Weights of a small GPT-style language model, trained from scratch on English Wikipedia.
Size: 12 layers, width 448, 7 heads of 64.
Architecture: LayerNorm before each block, tied embeddings.
Training: a variant of Muon for these matrices, 619M tokens.
Each number is 128 + 24 x the weight over the matrix's rms, rounded and kept within 0 to 255. Layers, rows and columns count from 0.

# layer 5 MLP up, 1792x448, rms 0.0943, rows 337-351, columns 224-335
[[140 143 114 135 119 121  94 124 131 139 131 126 120 134 124 115  97 106 111 115 102 133 106 132 126 134 174 141 108 130 160  96 120 136 115 129 145 132 111 141 113 137 133 145 107 154 164 132 123 142 135 144 130 127 148 147 144 139 139 119 135 151 140 147 129 114 145 122 132 144 110 114 132 175 122 122 119 113 132 157 109 122 151 121 146 124 119 143 127 123 105 127 125 150 148  88 113 135 133 124 124 153 157 111 113 153 140 117 101 134 119 129]
 [182 136 148 134 109 118 101  90 107 120 109 136 147 147 137  89  95 176 168 118 147 145 126 157 165 152 118 163 133 136 161 156 149 167 110  97 126 173 132 104 126 113 132 171 145  90  96 107 132 141  98 131 104 109 130 211 148  97 118 139 144 119 130 109 130 101  94 126  89 163 135 114 108 145 147 144 128 152  82 127 163 125 128 171 101 111 120 138 115 170 102 114 121 130 125 120 144  99 115 203  99 133 135 134 142 159 114 165 137 121 140 151]
 [ 92 113 119 175 100 124 189 180 130  94 122 126 140 117 137 109 128 156 123 138 125 107 147 112 154 157 102  99  77 177 106 143 151 120  98 117  94 170 114 157 122 179 123 148 162 195 142 116  96 141 145 104  80 122 139 127 101  60 123 181 130 120 117  53  73 154 184 155  94 150 149 123  98 122 112 124 140 117  79 143  82 122 101 124 141  98 109 116 104 155 117 136  90 166 129 120 115 104  99 107 116 151 130 142  73 127  96 184 153 104 163 115]
 [115 121 115 113 153 138  95 124 179 130  90 131 111 139 150 132 114 108 103 114 107 147 125 124 126 131 166 113 131 162 129 143 132 135 137 128 108 113  91 173 111 125 177 154 191 189  90 122  74 163  96 129 132 119 115 153 134 122 106 164 157 122 106 135 121 131 135 113 143 113 115 160 133 123 121 139 141  94 113 134 128 109 130 153  85 112 136 118 135 120 120 118 171 131 131 181 106 134 109  95 106 111 142 159 126 111 168 129 120 165 172  88]
 [132 124 100 168 139 131 135 155 147 101 125 146 104 136 120 147 126  87 131 148  84 146 103 142 121 127 133 101 160 124 109 160 133  93 113 138 141 104 123 105  98 146 147 134 138 142  91 126 106 146 124 160 141 131 171 127  92 151  89 106 100 148 117 131 144 127 120 116 146 124 130 164  80 142 164 131 132 141  98  92  93 151 121 128 133 117  89 115 129 160 113 118  87 156 145 145 121 167 111 132 137 160 151 146 130 119 128 145 138 145 120  80]
 [151 154 142 124 113 135  63 132 123 114 134 143 147 133 129 125  82 180 156 100 151  96  59 112 133  96 114 136 101 154 115 140 135 144 175  98 130 142 167 144 109 126 119 114 149 130 123 138 120 133 117 142 107 141 104 129 129 137 148 120 139 140 173 134 160 160 155 138 126 143 110 124 143 125 130  89 120 112 149 164 132  75 100 149 181 141  78 118 147 140 105 141 116 140 142 171 130 119  94  90 107 197 146 127  85 173 101 154 131 134 107 134]
 [141 120 148 138 105 104 157 111 140 123 104 118 139 107 123 119  65  98 119 147 179 104 105 146 109 107 122 117 143  94  89 129 131 142 104 109 142 115 104 173 154  66 163 149 105 138 104  90 145 113 123 115 125 134 135  91 158 130 126 113  98 149 144 132 123 100 147 137 139 161  95 140 106 142 139 165 138 153 128 145 113  61 117 134 137  93 113 124 143 122 145 137 114 113 154 139 172 157  95 106 105 123 115 109  99 139  96 117 125 135 121 139]
 [ 98 125 150  94  96 180 144 111 164 122 129  85 161  97 134  90 100 201  97 151 131 109 129 133 121 137 144 107 105 116 128 139 124 144 107 100 146 144 118 160 119 130 152 144 126 188  85 141 122 170 135 155 158 133 141 140 138 136 139  91 135 119 151 101 122 144 117 162 107 122  99 142 124  80 125 127 155 144  59 100 130 153 123 148 141 165 131 137 160 112 158 139 169  99 112 136 114  99 150 127  90 148 125 117 147 131 149 114 163 146 122 213]
 [130 143 142 127 102 130 126 144 120 125  79 105 122 129 115 130 116  82 115 119 110 148 136 129 147  96  90  96  83 153 137 148 139 132 106 128 145  85 154  81 138 138 116 151 173 160  95 134 111 133 138 181 120 162 143 121 125 129 136 167 123  87  96 121 118 114 134  98 118 127  96 119  98  89 112 142 113 146 127 113 134 137  81 155 130 140 175 132 126 140  92 169 143 135 131 132 107 127 166 124 147 140 132  97 119 171 131  94 111  99 149 160]
 [136 163  93 170 158  90 132 165  96 125 128 106 131 105 135 152 132 104 153 142 129  87  84  97 128 120 125 111 152 129  78 112 167 115 114 139 107 116 100 132 147 102  97 137 113 141 168 104 116 109 121 146 116 110 127 149 126 133 117 118 152 122 128 109  99 151 170 113 123 148 112 100 172 113 105 106  98 136  74 122 142 102 127 171 115 159 153 131 119 117  87 103 148 127 117 142 133 102  79 111 153 102 107 126 126 143 114 135 113 105 109 142]
 [143 115 118 105 102 105 125 146 119 131  72 155 121 121  80  69  96 114  73  83 179 111 121 152 128 104 133 126 140 130 192 114  87 127 111 106 141 141 166 106  96 123 106  80 146 159 125 146 190  76 149 164 131  96  85 136 116 102 137 162 136  86 145 139 123 114 110  74 148  89  87  85 104 128 114 156 157 129 126  94 150 124 124 158  82 135 125 172 137 174  76  94 118 124 126 108  94 113 113  77 125  98 121 182  72 121 108  92 131 123 146 138]
 [150 121 130 128 139 140  77 143 123 116 140 140 135 112 115 146 121 108  92 136 105 142 144 127 114  99 150 138 159 136 109 147 141 114 119 141 165  93 131 121 142 116 107 128 143 152 138 144 131 108 115 143 151 127 131 150 117 133 178 137 173 122 157 149 130 127 155 130 122 133 141 126 147 175 114 107 189 130 101 109 133  99 116 145 132 158 148 141 173 134 146 143 125 147 106 143 143 143 143 175 151 110  96 117 131  99 118  92 160 150  99 159]
 [137 137 136 124 124 109 154  97  95 118 149 113  96 149 139 102 160 157 137 180 162 107 116  94 168 118 136 110 134 151 132  97 130 163 122 119 114 127 111 134 129 148 165 146 114 102  79 148 136 162 113 176 122 137 138 112 137 141 161 127 145  92 117 100 161 151  98  86 169 101 166 147 140 139 136  78 155 130 112 147 175  99 121 143 178 116 142 131 100 132 144 137 119 149 134 105 133  91 145  93 119  76 137 122 149 152 105 124 127 146 127 146]
 [152 105 136 127 116 127  68  81 103 161 162 129 106 110 135 146 108 131 127 111 112 145 119 143 154 140 125 155  84 137 150 137 130 120 113 101 104 134 140 190 126 142 144 136 100 123 109 126 151 132 125 137 122 120 136 146 149 124 118 131  91 131 134 118 130  99 109 127 109 166 108 134 145 130 135 155 170  85 130 161 130  90 135 138 147 139 141 124 132 131 118 105 156 135  95 128 123 128 129 138 158 137 132  68 111 115 138 116 148 112 144 127]
 [113 158 141 161 114 161 162 119 110 153 153 170 156 138 120 143 111 140 112 143 158 139 151  58  85 151 141  96 137 102 135  98 108 164 134 147  86 130 152 123 146 141 179 152 148 143 121  97 122 194 131 114  90  98 141 174 167 124 108  77 130 117 168 101 130 106 145 112 138 135 139 136 107 147 123 127 124 100 162  70  88 123  88 119  82  99 156  83 110  72 129 126 158 129  74 102 113 111 128 179 129 143 163  94 141 145 116 112 126 154  76 140]]
# layer 5 MLP down (transposed), 1792x448, rms 0.0463, rows 337-350, columns 224-335
[[145 122 105 103 128 147 151 101 101  64 107 111 125 114 114 116 122 150 113 148 147  94 144 160  76 113 185 150 136 141 116  86 120 110 132 100 128 133 125 141 128 121 111 143 164 139 143 127 142 120 143  87 118 175 133 128  98 125 167 102 119 114 120 133 111 119  87 147 155 127 153 116 135 143 149 127 144 151 102 165 146 124 122  92 105 110 125 100 143 134  93 149 114 114 130 119 163  89  95 137 132 199 129 133 136  88 156 135 135 134 117 113]
 [144 124 171  64 162 148 134 108 112 135 116 162 127 117 186  79  98 115 150 123  81 122  94 131 165 149 176 118 111 112 144 117 133 134 152 119 171 104 117 180 137 129 113 167 105 127 132 141 115 120 168 119 147 112 159 124 111 174 142  90 219 118 137 126 124  97 162 150  91 168 115 122 124 133 103 152 145 138 145 147 109 153  96 126 136 168 102 109 117 172 114 145 126 149  97 158 160 133 163 113 143 135 123  90 120 136 120 158 181 120 126 148]
 [127 145 105 112 130 113 120 139 124  64 133 132  93 148 126 129 135 114  76 121 131 119 124 159 153 122 127 111 115 108  98 160 133 103 148 183 107 148 144 124 108 104 108 163 126 125 100 136  98 142 128 122 143 135 104 124 118 137 119 125 113 127  90 144 178 131 138 114 157 139 141 145  65 124 162 103 110 133 129 109 102  94 135 131 129 148 137  93 182 146  90 114 161 172  95 146  89 116 137 139 106 126 145 134 149 142 146 142 107 137 126 137]
 [ 81 123 107  82  93 155 102 141 135 144 139 163 156  91 131 164 148  85 129 142  86 148 108 154  85 109 142 105 157 109  99 107 111 128 148 100 136 151 102 164 145 141  69 166  94 149 105 100 175 120 109 113 130 116 185 124 129 158 136 124 131 131 107 123  84 158 174 153 134 106 168 140 127  74 137 113  99 126 121 105 138 119 136 150  87 121 144  80 144 128 138 133 142  11 138 136 157 148 174  97 171 125 134 138  80  83 149 154 111 119 129 121]
 [133 132 162 105 152 125  91 123 116 125  94 137 140 136 116 164 119 164 139  83 144 123 144 132 125 110 107 118 141  98 138 150 100 129 100 135 163 142 118 159 107 174 161 108  96 135 153 119 156 151 132 104 134 122  77 114 140 146 130 134 154 141 129 122 110 118 130 125 136  97 133 121 165 132 136  89 107  80 113 157  99  92 115  85 110  96 110 105 130 131 131  98 175 142 179 129 117 148 142 129 137 120 137 182 133 121 146 119 116 137 166 141]
 [134 110 152  98 142 138 170 107  98 150 123 112 140 167  56 158  99  83 132 141 128 148 155 131 110 110  93 131  94 122 143 163 135 149 124 103 156  86 107  92 140 146 127 141 101 138 135  86 180  81 117 104  92  92  78 137 137 156 141 135 133 108 125 112 162 122 122 164 137 136 120  80 123 161 136 129 129 140 110  97 124 152 100 148  75 153  87 157 116 111 182 121  98  84 154 112 136 125 149 109  92 137 122  87 150 140 157 153 118  76 130 170]
 [103 157 155 125 130 132 130  71 138 171 119 139 124 112 163 102 174 134 138 103 125 133 140 175 119 116 143 129 130 133 134 117 156 141 143 148  93 138 153 112  96 123 127 151 156 127 134 129 116  94 157 119 130 127 110 126  96 147 145 137 146 117 158 118 100 147 142 110 115 162 141  96 169 104 107 160 122 119 165 132  96 151 147 160 120 175 149 110 137 156 120  92 129 128 142 134 128 115 104 146 130 108 137 132 145 130 154 143 135 116 135 140]
 [154 155 121  98 151 121  81 134 150 137 148 119 112 194 161 134 115  98 139 126 143 149 121 122  82  99 111 122 138 105 124 102 174 123 166 144  88 152 103 113 170 163 107 205 155 143 131 155 136 129 168 154  97 141 166 130 111 101 132 185 172 125  93 147 151 121 151  90 165 127 115 101 184 134 114 130  83 113 115 150 110 134 108  75 135 143 125 124 109 130  87 159  91 181  90 108 134 191 131 132 101 124 137 178 110 132  84  99 135 161 110 118]
 [141 139 112 113 133 134 120 148 112 101 140 129  93 123  91 151  86 132 109 132 115  97 152 131 122 137 106 103 171 145 123 157 148 119 104 148 136 132 125 113 121 124 146 131 126 121 120 140 130 120 115 199 119 170 166 134 108 115 126  59 149 185 143 122 149 155 106 175 138 144 140 144 106 102  91 106 126 112 135 189 114  98 117 136 113 134 189 125 118 135 106 126 116 138 113 122 130 119 113 143 142 141 129 160 157 155 181 128 153 136 150 134]
 [ 91 137 134 137  77  94 148 156 113 128 127 102 157 151  85 100 121 136 130 121 113 121 125 158 124 159 138 131 108 147 136 128 149  80 154 151 171 131 171 120 144 123  89 121 126 125 104 121 131 103  95 122 136 163 121 162 109  78 120 114 183 164 123 149 161 121 104 125 122 130 103 141 148 152  93 121 111 140 151 117 145 140 115 121 114  79  96 155 158  95 105 171 121 120  86 104 156 129 161 148  87 155 101 156  85 133 120 172 159 164 137 111]
 [137  87 142 116  88 126 109 118 100 114  82  95 128 127  92 128 138 123 124 114 160  80 167 124 116 126 143 151 161 146 137 127 140 122 146 190 153  99 132 106 112 107 107 132 126 182 147 133  80 100 116 129 137 101  82 154 113 140 124 137  80 118 106  83 161 126 151 135  98 132 133 159 108 143 124  72 120  71  98 131 148 127 141 169 115 125  91 151 133 129 123 123 150 139 120 170 114  81 117  95 122 109 134 110 102 135 101 160 136 148  89 112]
 [121  89 145 175 115 144 149 134  95 119 127 109 145 155 140 119 164 129 140  73  89 111 148 126 146 105 150 105 114 113 105 139 126 151 149 189 151 109 117 120  88 103 127 155 143 101 134 124  43 120 155 109 130 142  63 111 125 142 124 135 117 157 138 150 156 159 164 100 124 146 148 127 101 153  93 119 139 101 115  91 134  99 133 142 162 124 129 120 133 155 135 130 111 126 115 157  99 117 115 151 119 137 137 126 121 197  96 150 150 137 144 141]
 [120 132 141 139 148  85 186 129 138 106  96 139 127 108 106 116 148 145 105 163  81 168  76 162 109 132 133 148  99 176 123 106 112 122 131  64 100 148  90 108  89 173  87 165 157 149 165 166 141 176 147  76 160 135 118 114 110 149 133 172 133 161 137 131 118 114 138 139 136 108 121 118 146 137 115 142 130 124  83  95 142 123 123 154 134 145 137 196 110 125  97 102 106 115  95 173 173 153 118 116 121  93 116  99  82 120 111 115 129 152 160 149]
 [145 151 137 105 132 128  71 145 132  96 142 170 139 153 111 124 126 125 136  96 130 161 123 192  97 136  91  74 122 126 126 176 155 105 143 100 127 125 131 128 108 148 139 151 171 153 139 173 135 139 115 129 148 127 122 103 124 169 136 136 122 130 141 137 122 148 164 139 111 149 123 107 125 118 115 144  91 111 132 125 124 114 118 132 141 134 161 135  93 118 115 129 128 127 121 111 155 136 133 132 137 126 124 144 140 165 178 115 143 139 124  99]]